{"bias": "all", "init_std_down": 0.0442, "optimizer": "soap_variant", "decay_shape": "linear"}
Each number is 200 + 20 x the weight over its row's rms, rounded and kept within 0 to 999. Layers, rows and columns count from 0. The size before them is the row's rms in percent of the matrix's.

# up: layer 5 MLP up, 512x128, rms 0.224, rows 305-329, columns 0-63
# down: layer 5 MLP down (transposed), 512x128, rms 0.227, rows 305-328, columns 0-63
up305,097,166,169,193,209,178,184,196,174,207,194,198,192,226,190,183,194,218,189,183,178,184,195,198,196,203,239,183,214,200,190,202,182,210,206,201,171,223,222,190,190,199,195,248,191,210,172,198,188,246,233,194,220,180,213,217,185,207,206,184,182,232,190,208,201
down305,102,181,188,166,222,200,223,207,196,210,210,195,215,205,210,196,166,207,185,201,205,203,194,193,206,202,197,174,178,196,185,235,203,238,179,213,218,224,187,238,209,219,205,219,194,195,186,226,182,201,181,215,178,154,233,201,212,194,214,195,190,215,221,230,182
up306,106,187,207,205,186,223,249,183,195,218,183,217,187,219,227,192,144,180,189,225,198,170,196,223,204,177,207,179,203,205,192,185,173,210,220,196,200,206,194,186,182,214,213,183,236,219,198,177,219,169,194,212,200,194,187,178,192,225,207,187,208,199,232,182,211
down306,098,197,185,205,233,165,216,207,174,165,203,199,183,189,179,155,184,203,209,222,239,222,234,216,185,184,203,173,227,198,219,210,202,233,221,197,219,192,231,189,199,185,197,218,173,212,195,175,221,251,207,196,221,185,229,173,209,200,192,217,186,191,194,183,187
up307,095,165,145,209,176,239,213,206,225,165,213,200,156,209,185,189,213,210,212,206,194,225,188,183,191,199,204,214,185,197,230,185,211,199,226,191,219,201,179,176,207,209,218,229,231,182,192,190,181,209,174,234,171,203,195,199,200,200,203,175,202,171,213,201,188
down307,100,203,228,207,189,191,189,232,169,208,205,171,235,198,205,236,228,219,182,183,191,187,180,166,181,186,196,174,224,209,201,210,211,208,166,199,248,244,210,221,199,203,207,224,191,169,201,221,191,195,204,182,202,202,181,196,194,216,177,246,204,230,199,185,186
up308,103,180,201,174,187,229,182,159,202,229,189,229,189,195,191,212,211,206,220,171,245,208,173,180,212,213,221,214,163,231,211,245,177,191,204,194,221,228,192,224,171,166,200,214,198,198,155,201,210,219,205,227,171,201,171,176,258,179,191,199,213,199,214,175,212
down308,105,206,200,205,219,217,176,180,210,192,182,178,185,212,178,185,196,209,228,196,210,242,204,174,242,202,225,176,252,185,203,175,190,194,218,137,231,196,179,215,194,213,196,187,205,156,215,203,234,223,209,193,208,201,186,245,194,212,174,223,210,201,193,212,202
up309,094,193,206,206,189,183,172,221,210,173,176,232,222,193,191,184,176,202,220,173,196,200,226,189,217,173,186,255,176,192,208,184,220,176,211,202,211,156,186,163,207,228,161,206,192,202,201,203,200,217,195,189,173,226,199,202,232,221,195,171,190,194,190,177,206
down309,098,225,230,187,225,186,208,219,228,225,178,198,223,205,185,185,183,225,200,185,204,164,232,178,181,170,203,201,187,220,198,217,174,213,206,174,167,186,157,204,200,185,136,203,236,198,218,176,184,199,216,209,208,159,199,239,189,207,173,199,175,198,188,225,238
up310,094,224,199,219,187,202,188,192,183,162,190,172,206,196,178,193,199,166,185,205,208,181,204,184,212,215,211,196,159,226,222,214,179,198,189,185,198,173,204,204,200,196,199,208,232,218,197,193,213,194,163,186,179,208,209,179,208,164,231,190,210,210,221,191,234
down310,098,181,228,183,235,191,217,205,173,215,216,203,197,204,192,205,174,239,150,200,163,221,251,196,229,206,222,202,184,210,193,186,210,230,184,175,187,200,198,195,223,200,236,201,239,197,164,192,186,241,194,186,199,227,210,206,197,171,166,185,233,179,188,200,201
up311,097,196,220,202,198,187,222,178,203,222,204,201,229,240,223,223,167,188,184,233,197,218,208,219,231,188,193,162,195,208,180,221,186,204,192,134,195,173,214,205,201,202,201,212,191,222,221,213,186,196,247,207,216,149,198,215,204,209,191,190,219,210,184,201,188
down311,094,183,201,210,187,205,169,178,201,221,203,149,170,192,201,212,201,195,198,183,185,179,164,203,202,193,191,235,191,162,146,194,211,184,242,214,199,218,206,197,200,199,180,214,211,214,198,175,254,211,212,194,198,190,190,197,196,211,198,208,181,214,205,215,190
up312,119,188,192,196,246,199,208,219,208,197,208,221,221,222,220,192,164,200,179,221,179,163,187,180,165,198,212,179,200,199,192,205,209,152,231,195,186,207,182,202,196,192,211,209,214,177,207,183,183,226,245,174,186,221,198,221,206,189,181,214,210,220,196,229,205
down312,104,227,208,203,198,205,211,204,229,200,225,184,189,198,181,237,205,199,248,189,208,233,188,224,175,192,197,202,227,164,181,171,209,198,178,145,194,176,184,212,226,187,220,234,221,225,209,221,211,212,210,187,244,203,226,197,199,227,216,196,228,188,197,194,209
up313,080,190,199,179,185,202,178,180,191,187,187,212,200,183,206,205,161,243,226,188,143,241,203,198,202,207,192,202,200,196,231,205,209,220,202,227,228,189,198,173,184,212,197,228,149,216,201,197,179,200,195,189,155,178,207,207,226,196,202,194,207,206,194,202,214
down313,098,190,216,212,219,230,166,206,218,191,204,225,195,220,234,211,180,219,185,226,177,202,242,221,202,203,191,228,217,184,196,175,211,213,181,201,160,198,200,203,201,192,187,147,185,180,223,186,219,213,194,163,204,179,230,183,207,214,179,202,199,180,208,214,179
up314,098,226,211,224,213,195,197,212,229,224,187,159,183,215,221,212,175,183,178,176,202,203,232,200,171,197,174,177,176,173,209,219,204,204,201,210,207,168,215,155,234,219,210,216,230,198,194,160,200,158,194,194,195,215,175,197,200,192,219,227,199,224,207,209,194
down314,091,205,235,199,183,213,184,202,219,215,213,261,217,210,229,226,211,197,218,219,171,199,194,194,209,210,208,225,188,210,196,204,201,176,182,243,217,220,170,214,204,211,193,224,196,219,200,194,199,183,186,180,170,207,191,215,198,185,203,180,193,195,190,218,209
up315,102,172,199,199,253,238,202,184,171,208,202,231,166,210,193,188,199,204,196,214,181,192,237,171,209,203,208,240,174,238,202,212,212,219,203,232,191,194,220,175,225,196,235,184,229,174,203,206,241,191,201,198,165,216,202,172,200,193,177,174,160,192,190,224,201
down315,104,229,204,204,199,225,213,193,174,176,217,180,184,204,189,191,213,187,196,235,198,185,214,211,208,210,229,203,198,227,255,219,200,173,210,207,215,178,173,194,246,232,223,202,196,187,227,247,226,186,195,196,191,220,193,176,215,233,206,201,214,203,207,227,188
up316,106,202,232,217,192,209,196,232,162,203,204,192,218,212,207,184,210,221,175,210,191,176,209,221,224,163,197,212,198,192,216,204,192,221,195,187,255,201,188,154,187,193,208,189,179,226,189,202,207,191,215,173,236,207,191,228,219,205,204,200,228,233,192,232,189
down316,102,164,180,199,194,197,202,201,253,190,191,204,148,192,190,205,206,204,213,195,212,232,214,170,202,239,185,170,197,184,197,231,213,157,236,216,204,204,216,207,242,197,225,223,205,204,218,198,187,204,201,196,207,204,210,188,192,194,179,228,160,161,200,232,178
up317,098,191,168,217,209,189,233,180,175,204,233,203,194,188,227,219,188,200,187,170,169,185,236,202,214,166,210,184,184,212,200,173,236,172,217,204,217,229,175,241,184,192,167,188,209,202,184,186,212,217,225,198,218,215,160,181,179,185,194,214,182,261,189,220,227
down317,104,213,222,219,219,181,201,195,182,213,244,210,195,210,230,190,186,182,208,181,195,206,218,198,215,237,171,218,219,202,207,214,182,207,196,190,227,188,213,195,186,176,222,192,238,178,199,215,213,194,231,179,187,202,191,161,244,191,226,250,220,190,206,204,181
up318,101,169,147,206,203,198,209,196,198,192,176,165,169,196,207,230,172,190,187,216,184,190,229,209,190,218,198,190,213,215,233,205,172,164,222,197,161,224,196,178,197,196,194,196,208,190,229,199,181,188,199,195,235,173,198,217,179,220,195,221,185,241,209,188,212
down318,103,214,224,183,202,190,227,193,195,222,221,195,221,185,201,211,191,195,239,192,212,190,191,212,186,204,228,225,211,166,177,220,201,205,238,178,222,208,194,187,201,171,233,207,201,213,250,201,193,167,211,163,178,211,184,191,187,225,204,197,220,229,206,203,160
up319,104,197,225,203,221,223,241,193,224,182,217,194,201,195,213,205,163,228,195,218,165,200,178,227,224,247,191,225,176,194,201,198,200,192,211,223,186,167,193,222,210,165,150,201,204,238,160,191,176,170,201,221,203,207,192,184,199,200,231,214,193,216,204,184,182
down319,104,181,198,185,227,189,188,217,217,205,160,193,229,198,214,197,218,182,198,197,230,240,223,172,205,177,188,220,188,175,230,175,181,217,200,235,191,205,195,196,188,195,210,202,216,208,216,199,226,248,208,201,174,199,229,185,202,165,163,183,160,197,210,205,222
up320,096,194,185,201,189,194,223,204,194,178,201,186,221,190,213,233,208,192,209,230,187,225,215,186,207,172,214,199,228,182,196,210,240,204,187,209,170,193,188,226,202,177,220,215,156,204,245,219,219,197,205,191,222,240,248,193,213,206,181,225,183,191,187,223,181
down320,105,150,202,211,195,211,182,233,160,229,192,221,209,221,217,219,167,176,176,216,196,180,197,235,192,188,172,195,214,155,193,225,222,162,215,212,197,217,197,201,176,161,206,205,152,200,204,187,164,204,172,189,183,200,188,218,226,207,183,225,185,213,197,207,212
up321,098,221,167,179,195,204,205,235,187,200,173,211,198,191,236,178,202,236,191,203,227,214,225,229,201,186,159,187,181,202,180,215,218,184,209,232,227,175,184,241,200,209,214,199,197,202,195,200,237,178,191,195,210,213,164,214,211,202,259,211,189,217,224,236,228
down321,101,189,241,229,177,207,178,201,204,150,216,187,202,163,176,168,198,202,159,209,177,213,238,192,201,228,179,181,191,195,155,187,205,190,211,224,195,188,209,198,202,229,197,158,237,214,220,156,212,209,210,198,181,222,160,203,221,184,171,195,205,227,193,202,196
up322,106,175,210,192,188,202,198,239,193,190,180,218,214,205,205,174,233,220,170,191,225,182,199,193,202,191,171,227,198,192,204,210,208,218,182,235,175,196,199,189,249,202,220,220,206,212,194,203,177,220,201,168,224,202,197,192,195,207,166,192,215,185,208,217,197
down322,107,204,225,157,206,212,211,200,181,195,181,185,169,211,182,203,217,160,209,187,218,191,198,231,200,210,215,203,184,186,186,200,174,199,169,219,212,190,185,212,208,236,239,183,234,204,180,220,243,217,172,223,189,220,199,185,203,207,201,172,182,231,182,165,205
up323,092,205,189,170,214,170,215,212,194,237,192,189,203,215,230,196,201,239,185,197,235,195,208,219,208,220,197,165,178,199,222,214,205,174,189,198,209,192,186,179,186,194,177,233,180,164,175,207,201,213,221,218,164,192,192,191,198,193,184,229,220,177,217,211,170
down323,079,186,208,222,216,202,163,199,202,205,209,181,213,198,169,186,178,189,200,199,207,209,176,168,213,238,224,201,232,205,196,175,190,209,232,209,188,196,182,221,196,209,182,213,219,209,230,186,203,203,207,171,197,190,197,225,187,214,214,171,261,237,204,175,179
up324,096,182,205,218,226,170,201,211,184,209,217,203,171,194,216,205,218,208,155,192,188,215,201,180,217,166,205,204,207,218,216,203,182,182,228,196,208,194,186,207,213,197,207,219,214,223,151,204,199,172,202,185,205,184,198,226,217,194,177,172,212,219,225,208,190
down324,081,220,198,187,178,204,174,210,177,184,208,198,215,190,194,196,196,165,205,209,211,176,207,222,194,191,193,194,234,216,198,173,187,197,216,211,229,235,236,219,210,178,176,222,217,194,212,174,230,191,188,173,221,192,213,192,184,212,234,194,231,184,193,231,196
up325,097,174,188,185,159,200,224,208,163,193,168,172,156,186,197,187,217,192,194,198,189,218,234,174,211,200,219,235,209,207,219,196,232,188,223,206,207,212,193,207,195,188,194,221,174,191,198,190,199,194,189,167,221,200,239,211,177,231,222,192,224,177,206,208,198
down325,098,165,215,209,208,216,198,183,223,233,243,213,194,182,203,231,212,243,164,171,234,206,186,202,211,183,182,198,221,194,165,159,181,171,224,172,175,193,196,185,192,228,225,229,204,247,215,207,206,163,191,232,214,211,186,176,201,206,191,208,206,228,197,201,207
up326,095,210,224,169,219,160,208,228,225,202,188,207,203,195,208,191,212,205,155,226,201,202,162,218,223,161,238,183,174,232,198,221,192,220,195,209,238,194,214,230,218,230,207,210,194,207,216,195,181,235,184,223,211,178,199,205,221,224,184,201,202,212,236,219,221
down326,096,204,185,189,198,192,240,204,200,193,157,164,205,175,201,210,219,193,196,205,180,205,220,184,199,252,182,172,206,182,169,220,183,190,182,214,191,219,200,174,214,169,226,199,194,197,229,188,213,205,195,167,190,211,206,202,223,226,194,200,201,185,157,176,189
up327,105,225,197,203,215,187,200,175,232,194,197,172,177,218,196,183,212,202,242,188,133,173,226,209,207,193,207,185,199,205,211,210,206,197,210,204,227,210,202,204,205,183,237,191,231,201,219,224,181,184,199,203,195,186,208,174,177,193,167,194,197,220,179,209,211
down327,105,222,170,221,180,182,198,206,176,196,209,212,188,210,208,231,202,175,212,208,212,220,207,201,204,193,183,176,169,202,210,206,218,200,231,197,239,182,176,190,201,202,214,188,222,214,190,178,227,175,230,201,224,183,222,219,217,215,215,199,163,192,204,174,194
up328,096,218,207,159,182,203,184,164,193,195,213,213,191,176,217,223,194,207,213,217,204,191,192,177,225,207,217,194,180,170,212,259,196,196,186,202,216,177,189,218,183,212,201,213,214,203,191,188,259,225,196,236,217,185,180,187,198,205,214,190,236,170,188,234,189
down328,104,198,203,194,212,209,233,208,233,175,209,188,186,205,183,194,196,169,192,219,199,209,167,168,185,226,181,195,192,237,227,178,187,187,209,187,165,216,225,208,198,189,174,221,219,188,187,173,162,198,191,198,196,178,224,209,246,168,170,190,213,226,187,214,208
up329,092,216,182,203,193,202,218,219,195,177,207,226,199,174,223,194,195,189,223,243,207,186,202,181,174,205,214,207,185,178,158,179,221,224,167,189,196,210,165,195,192,186,204,197,227,173,179,204,208,229,228,192,180,206,205,225,229,241,190,196,205,198,228,203,232